From a checkpoint of a small transformer trained on Wikipedia: learned positions.
Each number is 50 + 12 x the weight over its row's rms, rounded and kept within 0 to 99. Layers, rows and columns count from 0. The size before them is the row's rms in percent of the matrix's.

# layer 6 MLP up, 1024x128, rms 0.0865, rows 360-387, columns 0-127
092:39 58 50 73 37 37 60 39 21 49 50 34 51 30 47 35 66 48 45 48 39 36 57 36 49 66 58 44 46 44 50 56 72 34 29 52 40 66 34 45 41 38 48 49 71 51 50 46 31 49 37 37 50 63 32 68 73 47 50 61 47 51 33 50 41 57 73 61 43 57 48 34 68 45 58 67 65 42 69 55 47 51 38 52 65 69 33 48 74 54 51 50 69 39 47 56 70 67 46 51 57 59 31 62 65 45 69 30 47 28 48 40 45 49 36 49 45 52 27 67 42 63 43 39 40 54 44 56
053:53 53 55 51 33 53 87 77 54 38 49 39 48 61 38 52 46 62 50 58 45 40 49 57 45 63 52 67 46 40 51 50 35 59 41 63 45 33 45 29 58 60 68 50 54 46 48 44 40 56 53 45 30 50 58 47 59 49 61 34 51 47 39 42 45 56 60 76 54 72 37 47 49 46 57 70 58 47 63 55 58 56 46 65 67 46 76 61 48 39 50 64 23 52 47 54 56 56 67 44 74 63 55 54 66 53 49 62 32 53 38 31 52 67 34 78 49 38 37 64 45 54 60 27 23 25 66 49
096:67 56 66 38 36 44 64 58 54 60 22 40 28 25 61 48 42 46 14 26 63 56 52 67 37 72 31 40 41 50 52 55 46 67 41 50 53 47 33 42 57 71 56 49 58 47 62 59 58 53 51 44 56 39 63 45 45 67 57 55 49 76 47 51 50 41 27 45 48 38 47 38 53 26 46 49 46 37 60 57 29 43 49 30 53 52 70 43 36 55 54 51 45 64 49 57 70 64 53 69 53 31 60 44 56 46 68 54 64 37 40 66 51 53 40 40 32 45 65 68 63 39 55 48 29 47 54 42
107:39 50 55 40 65 55 70 31 52 40 70 65 22 52 65 40 53 50 61 47 58 51 48 55 53 63 43 54 62 54 39 58 65 45 56 49 74 44 71 37 61 34 53 50 56 64 32 37 60 38 52 44 48 52 31 45 37 23 61 77 57 53 48 63 44 42 35 45 32 45 48 45 64 46 43 69 56 63 67 19 44 62 53 38 41 35 37 58 65 71 60 46 37 51 38 51 69 57 52 24 79 46 39 56 63 53 50 52 61 53 34 52 52 50 36 53 56 55 52 27 34 40 50 44 26 52 50 61
088:37 67 55 61 45 53 48 48 31 61 52 67 39 56 41 37 55 55 91 49 06 54 49 31 43 73 54 58 47 44 42 39 43 42 53 46 55 49 58 24 43 60 65 54 56 38 52 42 58 62 59 38 49 47 34 68 24 61 39 35 52 31 64 54 41 58 55 68 52 48 48 57 33 55 61 53 51 40 39 46 42 42 46 58 54 38 67 40 58 47 61 41 43 57 43 61 75 63 50 56 61 37 51 69 52 45 55 43 45 70 34 61 51 57 57 77 60 44 17 47 48 44 36 43 47 60 45 43
103:38 31 41 51 55 57 51 40 50 30 49 59 66 47 55 46 38 55 42 38 57 49 57 53 52 41 55 53 55 42 75 37 52 34 35 24 53 47 61 46 53 66 33 63 47 41 69 59 56 60 39 63 50 63 38 62 63 45 68 64 65 76 45 72 49 58 34 47 65 49 25 53 50 47 56 58 51 32 60 51 51 63 50 41 49 33 44 68 34 30 39 41 27 45 51 36 38 37 40 44 54 75 56 74 45 82 44 57 63 46 40 64 72 56 76 54 47 37 39 38 45 48 31 47 48 38 39 56
095:44 61 43 43 43 17 56 46 52 55 43 58 39 57 49 52 49 53 30 46 36 27 55 48 75 66 48 57 43 65 31 44 43 40 32 57 35 58 32 50 48 53 60 54 73 46 46 51 46 60 52 68 52 52 07 31 55 54 53 53 28 38 48 65 51 31 53 37 32 52 65 57 60 33 37 54 58 48 51 43 44 49 51 72 55 30 64 81 66 54 56 41 46 35 32 64 56 41 49 65 33 54 68 65 51 58 52 64 41 59 36 51 56 50 55 43 70 52 54 56 71 41 30 51 54 50 40 49
110:71 52 47 58 58 52 56 56 42 59 62 48 51 68 55 32 57 41 80 37 31 56 84 45 52 58 30 67 41 50 44 44 39 53 27 66 40 59 67 50 61 48 32 69 64 34 61 60 56 41 50 46 38 42 29 71 46 38 53 70 57 31 67 56 27 42 45 34 55 61 37 44 50 48 70 53 50 39 47 53 27 81 58 50 43 69 49 39 72 49 53 35 61 37 50 50 56 60 60 59 39 45 48 53 46 50 54 48 55 41 56 46 58 54 29 54 76 51 43 44 50 70 41 51 57 58 53 36
086:46 37 46 50 42 57 53 67 51 44 46 56 40 36 53 48 50 33 45 52 39 47 37 39 46 66 53 62 40 67 37 45 39 46 40 61 46 48 49 69 51 87 53 50 52 43 63 34 48 66 45 47 71 52 82 55 44 46 38 41 53 52 70 49 36 49 48 26 62 51 37 56 55 24 52 56 49 27 50 47 63 53 36 42 56 69 49 62 51 48 53 39 53 64 69 48 46 44 55 40 41 31 64 35 78 45 57 73 64 39 69 38 48 62 13 57 61 34 52 55 57 64 40 43 58 42 60 22
123:53 71 49 57 46 46 59 57 60 73 61 50 39 54 69 55 20 51 42 49 48 60 51 48 40 12 67 58 36 49 38 34 36 57 60 42 26 42 38 45 55 52 57 55 27 51 48 54 61 52 21 54 48 71 35 52 70 62 44 62 35 42 55 49 56 72 45 48 42 49 68 63 46 42 67 44 58 34 65 38 43 52 44 39 49 41 50 26 69 47 64 62 61 47 46 66 56 38 40 43 53 62 43 65 51 47 56 57 53 48 27 37 80 61 46 47 65 62 58 60 31 47 65 50 40 59 63 53
094:59 38 45 25 35 48 58 42 56 66 45 88 64 61 56 28 32 57 52 45 22 45 48 60 66 53 47 67 50 29 43 43 39 49 45 56 67 38 42 34 60 72 58 45 38 65 77 47 52 42 53 46 54 63 55 48 60 43 53 54 44 30 49 73 52 39 56 48 41 65 28 59 47 56 53 52 33 70 46 49 62 45 55 55 60 56 33 39 65 44 69 46 70 63 30 38 52 48 54 66 39 48 58 48 64 48 55 59 38 33 37 52 56 30 38 60 46 37 52 44 42 55 65 36 59 54 23 55
113:53 37 55 49 60 52 50 51 48 48 47 55 53 53 54 60 52 41 53 31 56 57 41 42 30 35 43 34 26 44 43 60 44 51 51 61 50 50 57 60 43 63 53 56 31 58 40 38 67 58 62 49 68 41 32 52 42 55 58 35 43 56 76 77 54 36 61 46 44 67 53 52 47 53 71 65 65 61 54 49 34 14 13 66 64 49 54 41 61 53 72 50 38 45 64 72 45 60 32 67 55 28 37 44 55 52 44 56 42 51 34 56 40 38 26 46 51 44 67 37 27 43 64 37 36 58 64 51
089:60 54 58 33 50 64 53 53 49 45 27 50 44 49 60 37 41 48 56 51 22 26 46 41 65 61 40 53 48 35 46 44 43 52 42 34 46 56 57 58 44 60 82 25 40 58 48 34 52 53 47 49 38 48 42 67 50 59 55 57 61 77 28 53 35 48 59 74 47 55 32 40 64 48 54 58 42 50 66 56 54 53 52 50 66 62 43 53 52 55 50 62 40 27 25 73 46 55 52 38 51 54 75 57 43 37 61 49 65 32 43 80 42 44 34 67 50 65 30 48 41 39 61 47 64 74 35 38
076:60 48 54 30 51 56 63 77 56 33 56 46 35 27 41 60 59 43 69 48 52 54 45 51 44 55 48 45 64 47 46 63 61 53 27 63 34 54 76 46 41 56 54 47 57 47 50 62 40 67 67 40 38 45 50 66 00 63 72 61 32 37 23 42 46 33 62 49 57 68 53 49 35 69 61 66 59 40 52 41 64 39 51 52 46 45 61 48 55 46 62 41 43 67 43 64 40 60 82 56 50 54 37 51 48 45 55 54 63 40 59 46 61 60 49 48 48 40 51 43 48 53 31 56 44 49 75 43
080:72 50 31 44 53 49 38 54 40 37 61 60 39 64 46 54 49 48 40 38 41 46 58 40 38 56 45 50 50 50 56 68 46 03 36 50 45 29 60 40 26 32 45 56 28 61 82 45 52 29 64 56 60 57 47 57 42 74 68 76 44 47 50 50 41 56 40 67 63 74 35 47 55 47 40 42 52 43 40 45 45 49 51 54 54 54 44 44 60 18 59 51 51 54 45 40 49 47 33 64 42 43 41 53 59 38 75 41 39 51 48 61 54 57 44 45 53 65 42 47 58 64 43 54 46 56 59 83
123:46 39 48 62 52 59 65 53 35 39 27 48 71 70 56 37 40 67 39 54 51 47 42 33 67 64 41 39 39 61 61 55 35 63 49 51 44 38 55 61 58 32 52 48 48 33 60 71 45 47 59 30 47 45 30 42 61 36 47 58 26 57 75 76 54 51 50 62 54 42 44 62 54 57 85 51 53 37 69 41 53 82 46 59 49 36 45 35 30 54 64 51 41 38 41 34 49 62 40 53 38 45 31 32 47 47 53 28 54 48 71 56 63 57 59 44 61 56 55 56 37 50 51 52 54 29 36 58
125:74 46 54 37 63 60 35 78 40 75 37 38 44 41 36 32 46 30 58 41 66 35 61 48 54 68 28 54 62 26 42 58 46 55 72 48 53 61 60 57 41 52 52 56 50 22 68 54 37 54 62 56 59 27 46 28 58 59 55 55 37 43 54 57 43 41 44 56 59 68 25 53 62 48 57 39 69 58 51 40 48 46 66 52 64 51 52 62 24 51 44 36 51 50 58 41 53 46 70 50 33 43 46 35 47 48 48 49 58 64 64 61 54 55 49 55 47 37 77 51 32 60 46 42 72 31 34 50
115:57 39 49 58 42 51 41 52 57 50 37 63 68 38 16 43 42 49 41 58 51 55 53 59 25 65 69 79 69 58 59 49 65 46 51 64 25 59 64 82 28 64 52 50 36 47 42 56 42 71 26 52 52 60 36 38 38 31 49 58 61 67 55 47 36 81 54 63 43 53 45 40 52 52 61 42 67 53 43 60 53 61 55 57 43 49 50 49 17 50 46 66 67 44 36 36 54 45 56 45 23 51 49 43 38 58 59 51 49 36 56 72 55 59 40 48 52 59 46 53 37 37 59 55 51 58 48 56
092:56 54 67 47 58 52 43 54 59 48 45 43 64 37 33 56 35 54 53 47 43 70 38 43 57 46 71 45 65 45 39 31 46 33 47 49 72 34 33 50 54 65 30 37 65 63 23 47 58 75 54 13 54 39 59 56 54 71 47 51 44 61 46 50 47 58 65 44 46 57 48 45 55 55 51 38 46 25 72 37 39 41 33 37 30 52 23 64 21 47 64 49 39 53 49 36 39 39 50 48 42 49 31 43 35 63 63 72 52 55 53 46 58 58 61 72 54 45 49 65 60 47 41 63 51 51 57 59
107:67 50 35 39 41 51 51 47 72 70 55 70 47 62 52 49 52 70 57 38 52 66 58 41 50 43 58 59 48 55 39 47 47 50 54 54 39 42 57 63 53 62 31 60 43 54 43 45 56 51 52 36 49 35 46 36 20 51 28 43 39 46 46 55 58 30 55 47 27 40 42 64 83 66 61 57 40 41 51 25 35 23 39 25 49 55 44 52 47 56 56 42 61 53 49 47 57 58 50 71 40 57 58 55 78 59 64 34 28 68 38 50 23 44 64 53 55 38 63 34 44 51 41 52 51 22 46 45
104:46 44 60 46 65 37 49 36 41 57 38 63 64 70 62 32 40 27 36 49 40 36 46 49 50 61 49 62 48 62 64 60 57 64 36 56 53 65 68 48 42 48 39 41 44 53 41 42 46 45 49 63 63 57 37 33 40 39 43 59 36 59 61 58 42 51 61 37 76 33 61 47 60 60 39 48 47 73 49 15 39 41 50 60 47 38 58 56 31 69 61 38 68 76 58 57 44 84 35 54 36 46 49 73 37 58 70 56 57 33 43 62 46 45 53 37 54 43 35 34 54 46 49 73 58 41 53 59
106:38 47 52 59 56 41 59 29 51 57 36 46 50 70 30 55 48 60 46 61 55 46 62 35 55 32 52 41 51 49 42 41 37 61 44 56 61 51 59 45 73 62 33 58 55 51 34 45 50 54 41 37 55 38 57 20 65 54 49 68 52 36 49 49 47 59 67 50 38 43 65 39 59 34 53 64 46 48 68 46 35 77 47 48 56 48 61 76 75 38 63 41 40 34 47 31 44 47 51 61 17 70 26 37 67 57 60 48 37 38 67 53 52 80 55 55 49 62 55 56 32 59 35 59 43 58 68 49
100:51 29 34 42 60 60 65 48 51 66 43 46 40 34 46 58 32 50 45 47 40 63 42 39 34 45 41 58 38 76 38 40 61 52 49 57 57 64 70 61 59 34 19 54 42 54 40 23 45 47 43 52 57 52 59 43 32 41 34 67 42 46 47 40 43 40 53 33 64 22 69 31 49 26 25 73 47 39 53 58 46 38 46 53 53 70 65 59 59 63 38 68 45 47 57 64 69 56 55 56 50 79 51 57 51 37 39 47 38 65 46 37 54 50 40 50 69 67 43 36 57 53 36 57 44 54 54 49
113:45 43 46 44 42 68 61 46 58 60 49 46 53 54 61 41 63 55 37 39 31 61 58 57 48 33 50 29 30 63 45 58 48 33 48 37 33 63 46 64 69 46 54 54 57 34 36 66 61 53 42 54 79 49 59 59 44 77 60 58 58 21 63 27 60 53 38 37 61 55 45 58 54 47 43 44 53 55 40 49 83 61 56 82 46 54 48 57 67 36 68 47 55 41 52 41 88 60 43 49 39 62 43 52 58 44 63 44 60 53 35 48 55 45 36 33 47 58 53 38 67 56 50 44 66 60 70 42
076:50 61 36 39 69 34 62 37 43 50 39 18 50 48 46 48 45 46 65 55 50 52 64 64 64 66 43 55 56 36 44 71 35 63 38 62 48 54 57 30 50 32 44 61 64 40 52 40 43 63 36 33 69 52 46 52 39 48 58 43 68 45 38 40 58 67 74 59 47 50 44 53 53 27 59 49 57 32 54 62 56 48 66 51 76 50 54 71 57 53 42 38 32 36 39 44 60 48 49 69 86 35 66 44 45 50 49 46 45 57 60 48 49 46 34 70 37 37 58 68 28 44 75 37 62 45 45 39
050:50 52 52 53 57 38 48 65 53 64 42 35 66 56 43 47 42 48 66 41 44 64 52 51 22 40 46 42 47 41 48 35 55 53 15 38 56 60 43 54 69 70 47 51 58 75 64 55 55 52 43 44 40 44 61 48 66 65 45 34 55 42 47 34 18 66 49 67 42 80 48 44 49 40 51 55 30 47 69 52 63 42 59 37 52 62 36 46 60 64 64 66 24 44 53 55 48 59 29 51 30 54 47 54 62 40 66 51 43 25 44 53 46 57 31 38 46 35 26 50 52 55 35 43 41 31 66 50
091:67 41 58 60 43 40 47 71 27 53 70 41 60 49 54 58 53 46 46 49 52 49 25 39 42 60 64 67 66 37 52 64 40 38 58 31 49 32 56 50 33 56 33 50 52 52 40 65 54 45 52 67 47 56 53 63 74 57 71 42 53 48 37 46 52 38 35 27 57 41 20 17 48 46 69 48 63 48 47 51 54 87 61 51 37 39 50 43 33 65 45 32 45 45 45 23 58 60 41 37 52 52 57 43 44 43 58 66 55 65 47 53 60 37 57 55 59 54 55 37 55 62 46 73 45 73 53 47
050:54 43 61 66 70 46 61 32 28 57 51 53 56 60 67 59 58 46 34 69 47 70 47 67 34 56 66 74 58 39 40 57 46 48 59 41 50 62 43 48 65 42 45 45 31 35 33 46 69 49 49 63 72 57 48 70 52 55 60 45 47 37 40 49 45 39 44 48 39 58 44 38 34 72 54 70 42 20 56 41 43 58 55 47 65 26 49 55 18 28 55 54 74 54 54 61 20 52 44 50 39 63 56 38 60 43 44 49 68 47 41 33 63 58 52 52 62 45 36 52 38 45 49 65 53 51 50 72
# layer 6 MLP down (transposed), 1024x128, rms 0.072, rows 360-386, columns 0-127
081:72 34 52 38 62 59 50 40 55 40 44 68 29 49 48 59 61 46 41 42 60 73 61 61 48 39 35 52 57 52 63 46 26 70 57 50 54 44 70 52 46 44 45 50 40 40 51 39 44 57 56 68 61 26 83 35 14 49 52 41 50 42 71 56 52 42 35 32 54 39 51 68 35 55 35 52 27 62 45 46 38 44 46 55 46 52 56 41 38 50 68 46 48 67 57 57 46 57 59 53 56 41 53 51 42 59 34 77 22 66 63 44 58 37 56 52 47 41 84 38 52 53 50 61 41 42 44 44
060:49 54 50 45 74 39 36 37 49 55 47 71 45 45 74 42 51 44 57 45 56 65 33 43 52 30 69 31 41 55 26 60 61 52 62 48 51 71 57 69 49 65 45 62 47 64 39 54 48 42 45 68 60 52 47 51 51 57 44 72 40 60 60 60 42 60 45 29 35 41 70 59 53 41 42 42 37 66 41 55 58 40 50 32 29 52 31 45 63 42 36 39 68 48 50 39 27 44 40 60 29 40 41 43 38 54 55 40 69 54 50 76 47 36 71 34 50 60 67 55 62 54 46 75 72 67 40 45
108:41 50 63 49 69 37 72 35 53 35 48 41 74 59 49 51 58 59 62 57 48 44 45 35 46 49 64 66 75 64 59 37 56 41 75 66 43 49 34 55 53 43 26 42 56 38 48 36 36 46 52 52 45 75 39 63 53 43 38 42 36 60 52 60 61 51 58 58 50 70 64 71 35 48 66 51 48 68 28 25 63 61 46 55 49 65 58 50 58 31 40 41 50 34 44 51 57 25 33 38 58 64 47 54 53 38 43 47 55 50 47 51 67 40 50 53 43 42 39 48 16 39 27 42 68 56 43 63
109:57 44 69 60 36 29 24 59 31 56 33 27 54 47 41 55 57 44 54 52 43 47 47 44 73 41 52 33 37 38 47 56 51 43 45 58 48 44 41 35 53 55 53 59 53 52 71 68 58 65 45 56 57 46 53 62 57 59 26 38 37 33 25 42 77 55 47 44 63 58 38 43 60 78 82 57 51 50 39 51 60 48 46 68 61 58 50 45 37 47 60 62 62 42 60 62 47 30 43 73 25 54 44 32 44 23 57 55 58 50 46 42 37 65 52 45 48 47 31 71 59 58 55 49 58 52 66 38
090:56 33 46 59 51 66 60 57 64 38 55 51 58 51 65 59 49 46 28 45 75 39 68 80 60 41 34 22 46 64 63 74 43 76 41 57 47 47 55 61 51 41 54 32 55 66 31 62 50 43 53 46 50 70 44 56 66 48 67 59 39 45 42 55 54 55 31 49 29 54 52 34 47 51 50 51 42 68 60 38 52 40 53 36 55 50 28 65 54 53 41 45 59 46 49 50 40 39 47 33 28 54 54 40 48 64 24 60 67 43 46 47 31 48 55 27 47 41 76 41 47 45 80 52 57 33 44 52
104:48 63 62 34 42 46 28 34 59 48 62 53 40 32 46 62 41 41 46 53 61 51 47 40 50 33 59 58 49 38 34 56 53 38 48 62 50 61 46 61 64 59 56 23 65 39 44 55 41 46 80 41 49 47 53 42 76 29 43 51 48 32 35 62 45 54 48 57 45 56 30 51 49 57 62 49 33 50 42 28 49 80 65 63 36 81 48 45 52 52 58 68 44 42 40 61 47 61 66 38 45 43 54 48 44 45 59 48 58 44 49 66 16 63 42 48 57 52 42 50 74 77 79 49 47 45 59 33
095:54 29 42 56 63 69 18 63 46 40 81 38 63 35 38 41 50 24 48 70 57 68 34 63 35 41 55 54 70 32 62 62 50 40 53 51 45 59 63 59 60 61 30 49 31 41 40 36 67 40 49 35 61 38 69 52 50 51 43 49 61 40 50 29 55 65 47 38 71 64 68 58 59 66 67 43 48 53 35 50 58 54 47 50 54 77 41 40 25 42 55 42 49 64 49 58 61 63 34 33 52 45 47 46 59 49 47 39 58 47 57 57 39 41 52 66 34 36 35 48 40 58 51 41 42 54 66 49
095:53 32 55 42 79 53 42 46 55 45 69 65 45 26 62 56 46 54 62 59 59 50 34 45 31 55 51 38 56 28 65 56 54 33 50 25 66 48 47 52 55 54 57 53 41 59 49 56 31 58 50 70 49 87 56 57 65 56 57 59 24 43 32 54 65 38 55 51 45 61 71 34 53 42 26 60 45 60 24 36 58 35 31 51 61 32 32 63 49 50 37 46 49 43 56 54 67 49 54 49 52 49 32 49 55 60 29 61 37 53 55 51 47 50 49 34 49 72 55 44 58 50 57 47 51 24 58 70
064:51 61 49 50 50 54 50 40 25 49 44 61 62 45 45 44 59 71 54 40 46 46 67 55 67 47 47 53 51 35 32 45 46 63 52 39 52 61 38 55 60 61 52 49 60 47 38 35 31 61 75 53 50 82 66 65 39 54 61 50 52 62 55 52 61 49 47 42 36 48 56 46 34 50 41 44 42 46 52 42 61 28 37 54 43 57 35 61 44 25 79 67 61 60 45 35 28 52 45 51 30 32 51 61 52 25 42 78 37 53 69 55 40 60 40 65 63 68 44 57 29 41 42 33 60 62 73 34
134:39 50 46 61 42 52 51 41 57 55 40 58 61 44 42 32 68 57 63 65 65 41 53 56 46 77 33 47 36 64 66 45 58 49 57 63 82 49 50 50 52 40 56 51 51 30 54 45 47 41 36 43 54 34 55 41 38 56 64 35 57 21 41 57 27 35 31 50 55 51 36 54 67 53 38 37 43 59 33 57 49 33 50 67 44 30 43 76 48 45 27 28 39 54 56 35 33 69 42 46 39 59 42 64 70 67 66 61 54 58 69 66 44 68 40 51 39 51 56 60 64 64 44 61 33 47 53 44
084:43 58 61 59 55 33 53 42 35 47 45 18 51 54 52 54 49 64 46 51 47 56 64 35 38 54 31 46 75 66 60 45 49 79 56 63 31 71 68 43 53 28 54 40 41 36 38 49 30 57 49 50 42 38 60 46 42 38 51 52 26 62 31 75 66 53 41 48 62 41 78 41 57 77 55 59 59 38 62 50 23 49 37 49 42 56 46 37 66 59 33 78 45 44 56 51 66 52 58 52 44 53 43 34 51 36 36 39 51 59 52 63 39 48 55 41 63 43 53 54 54 40 39 64 55 54 65 34
114:43 64 51 52 42 44 47 62 45 57 46 52 36 47 57 39 62 36 48 57 71 54 37 52 60 54 51 70 71 49 55 48 79 56 69 42 64 50 49 41 50 64 50 66 58 44 72 52 66 48 57 58 35 46 43 53 57 37 14 51 41 27 63 37 52 53 36 52 32 49 55 58 53 61 53 45 25 55 47 48 51 56 57 49 56 46 33 38 63 40 53 64 35 44 60 42 60 40 47 41 50 69 71 64 75 34 55 16 60 37 52 47 62 53 18 30 40 51 37 78 49 44 33 50 46 43 54 49
061:60 32 30 60 65 28 51 86 52 59 54 66 52 62 65 31 48 68 41 64 71 60 69 59 46 57 46 60 69 57 41 51 43 55 42 46 49 49 43 40 46 51 45 61 57 55 36 42 69 47 43 63 45 38 58 53 36 56 58 31 59 43 47 53 61 57 17 42 48 42 51 61 50 49 41 47 27 41 71 57 42 41 53 44 62 43 51 57 60 42 65 38 64 43 29 52 64 38 31 42 49 47 59 53 51 60 56 45 55 27 48 40 53 53 49 36 54 28 59 27 83 23 41 43 41 33 51 40
052:47 48 73 65 75 58 37 57 57 64 36 48 45 46 73 48 59 35 58 42 55 41 63 59 48 38 38 53 37 44 56 41 38 67 66 40 64 65 31 53 49 38 48 64 46 33 62 25 38 35 31 55 52 29 32 44 70 51 39 36 69 42 45 57 66 58 42 29 50 29 49 37 58 52 57 36 44 67 58 71 29 40 45 46 58 34 51 49 35 57 51 51 43 62 50 60 68 55 57 48 63 51 55 60 28 69 39 40 43 76 44 48 63 55 57 50 65 55 68 39 53 54 66 42 37 54 28 52
100:32 51 51 55 58 51 63 49 55 54 47 52 44 39 42 41 53 73 62 40 72 50 53 39 53 53 45 49 53 50 34 48 59 78 83 50 63 60 52 77 82 48 54 31 53 37 32 53 41 70 40 44 47 43 65 40 56 36 39 33 45 46 52 57 54 37 64 46 44 32 74 38 35 54 80 46 44 64 51 38 44 41 47 43 51 46 68 53 38 67 43 23 56 34 56 63 57 62 49 35 45 47 55 50 53 67 37 52 53 46 42 43 46 28 54 66 46 38 62 49 46 42 65 44 59 39 38 16
118:52 45 37 58 39 44 43 57 67 65 39 61 54 49 59 47 53 58 68 54 14 46 65 72 58 32 60 44 61 73 64 48 54 61 63 52 22 54 57 46 22 65 36 59 52 32 70 51 81 57 33 49 53 64 51 40 42 61 44 42 84 49 47 56 31 56 48 59 47 38 41 66 41 45 40 69 65 54 56 66 52 48 49 46 40 65 46 53 35 53 44 45 50 53 51 37 55 46 52 32 24 30 47 31 51 53 61 47 50 36 53 68 45 39 50 41 32 56 54 50 47 41 38 61 30 46 44 56
106:37 61 60 42 40 39 61 37 77 55 57 48 48 71 47 52 50 77 41 50 27 44 33 52 38 62 40 64 53 71 67 45 64 34 50 69 42 50 42 45 53 45 43 67 48 48 36 27 37 45 49 55 66 47 42 68 59 63 42 58 70 55 72 42 31 39 55 28 34 53 43 37 47 44 57 54 48 18 51 50 54 67 23 56 52 52 25 49 60 54 45 62 45 75 46 49 34 65 49 62 36 47 65 49 28 49 49 36 55 37 63 47 61 52 57 54 59 60 44 55 64 45 67 40 48 66 38 43
136:51 50 47 39 45 48 41 57 45 59 34 33 47 38 56 82 48 59 36 60 43 40 51 53 70 55 41 37 60 42 65 49 56 47 45 30 64 45 29 54 49 68 49 43 55 41 67 62 57 43 68 51 34 35 66 48 43 51 35 60 46 49 44 60 68 63 75 47 61 51 21 62 47 45 32 41 52 35 71 52 67 48 56 69 38 19 45 36 41 43 57 38 56 66 79 44 54 29 54 44 59 53 47 34 55 39 54 42 62 45 54 51 52 71 55 40 60 36 64 48 62 61 42 60 58 21 31 53
120:36 38 35 60 46 48 47 51 36 30 47 53 40 53 60 43 49 48 62 55 64 38 31 41 17 55 45 28 65 45 51 87 38 55 51 75 41 63 83 51 53 48 47 61 45 59 76 43 24 44 54 51 51 51 53 47 50 46 78 42 39 47 55 48 48 39 56 57 44 48 57 53 53 35 56 50 65 58 32 59 63 45 56 70 17 57 69 33 49 56 44 69 66 53 37 48 66 56 49 47 36 38 56 35 47 50 43 63 50 70 53 61 47 53 47 50 50 62 45 24 54 61 49 47 50 39 29 52
123:41 45 77 64 57 61 53 67 26 30 58 38 42 29 49 62 59 22 43 55 56 49 40 59 55 46 60 41 56 28 58 47 73 47 49 50 66 46 43 30 50 53 79 40 58 38 42 45 47 58 49 61 33 54 45 39 58 54 55 39 47 60 59 37 49 57 45 53 64 50 53 36 24 33 42 31 38 60 48 61 62 75 59 76 41 60 37 69 50 48 44 54 41 33 51 49 38 39 46 29 53 48 34 75 60 57 22 71 52 50 58 44 52 50 44 46 42 55 71 54 56 59 56 39 59 58 42 65
077:60 44 34 56 39 46 48 57 39 58 59 40 34 53 52 54 64 55 57 30 45 67 45 58 54 41 78 46 48 46 38 31 42 41 50 45 53 35 47 47 58 56 61 62 69 46 69 65 54 58 32 18 48 38 25 36 50 63 57 41 44 65 58 34 62 58 47 43 39 64 32 59 43 29 62 49 59 60 56 71 63 50 36 41 42 64 38 38 57 49 59 70 30 34 44 63 45 50 67 50 54 66 53 35 71 58 22 44 56 78 48 47 44 31 56 57 33 60 53 50 62 56 49 26 51 67 48 53
122:63 54 52 54 48 50 46 82 68 50 61 53 69 48 42 55 33 38 49 36 60 48 48 62 44 71 47 40 42 66 48 66 59 24 64 62 42 48 62 53 44 29 38 33 48 51 46 41 61 29 41 57 37 52 53 67 32 53 67 64 53 60 61 50 50 47 37 48 52 62 35 33 46 49 35 39 42 50 34 47 70 51 59 27 62 63 50 23 54 60 27 62 40 65 44 77 59 60 40 65 41 39 67 58 49 51 59 50 51 60 52 37 74 31 39 43 42 39 53 44 66 39 56 64 43 57 27 36
131:62 61 41 63 51 22 47 49 54 44 28 61 75 59 43 37 61 38 62 54 48 49 63 50 36 47 38 59 51 56 59 73 34 48 72 38 60 39 49 40 61 20 63 39 49 34 59 53 75 46 66 51 33 49 52 60 50 64 63 60 70 50 69 41 49 66 51 66 40 49 51 33 62 58 56 43 45 50 54 64 45 63 43 47 54 34 58 47 63 38 53 47 42 53 39 40 46 58 33 59 57 31 50 57 58 58 58 50 34 33 45 57 50 58 42 35 31 55 67 20 18 60 52 26 61 48 38 54
110:51 41 45 54 45 50 40 42 56 50 49 52 51 47 35 55 50 50 47 68 68 34 49 51 47 53 46 71 43 50 47 50 66 40 45 59 69 52 31 35 48 66 54 43 58 75 74 42 47 55 68 41 45 47 54 27 47 58 47 52 42 67 61 62 26 66 70 48 20 58 59 35 51 45 42 50 55 53 57 64 19 49 47 29 66 48 65 46 39 44 54 44 44 65 35 39 26 62 50 59 85 61 65 38 43 66 22 43 47 45 45 58 45 54 62 56 59 46 40 29 33 52 48 60 69 53 30 46
070:69 46 70 55 38 61 34 67 65 55 58 68 56 63 55 54 43 42 36 55 59 52 38 47 28 30 49 48 45 51 61 27 58 44 63 42 62 52 34 65 56 87 36 47 34 68 47 51 80 45 53 68 40 43 49 32 57 50 40 50 55 63 50 60 25 33 29 34 53 63 50 44 43 61 31 45 49 61 46 59 43 53 49 45 30 60 48 36 49 51 50 69 61 59 57 48 29 53 49 22 27 58 49 62 53 48 38 53 62 40 54 47 44 49 45 35 67 66 46 47 65 66 29 60 47 58 56 57
055:34 51 48 50 34 51 56 41 62 44 51 64 43 42 50 50 59 57 35 49 43 36 42 49 76 63 56 39 62 55 62 60 38 47 81 72 35 33 58 46 38 39 53 38 43 23 27 49 31 37 48 66 42 45 57 42 54 30 59 61 45 48 43 66 64 46 57 34 53 29 56 52 48 64 52 52 68 52 46 55 37 55 43 67 32 23 52 59 46 30 47 33 71 57 41 49 55 35 51 50 56 50 44 60 51 58 59 41 60 62 75 43 55 48 66 72 48 60 55 68 51 52 62 61 63 66 29 19
105:37 69 56 48 63 79 37 29 67 40 40 68 42 39 48 55 51 37 56 53 48 62 61 42 54 45 47 42 42 55 24 49 60 60 39 66 47 55 52 70 80 36 56 51 59 47 46 47 55 58 70 47 50 66 59 39 40 45 25 60 46 53 61 42 39 77 60 57 52 41 76 65 44 53 39 52 47 37 37 29 52 29 40 62 46 72 60 56 55 45 47 47 50 44 53 70 50 40 39 45 56 51 42 64 54 30 50 33 53 36 60 58 40 55 42 46 43 30 34 80 27 44 48 30 60 47 55 57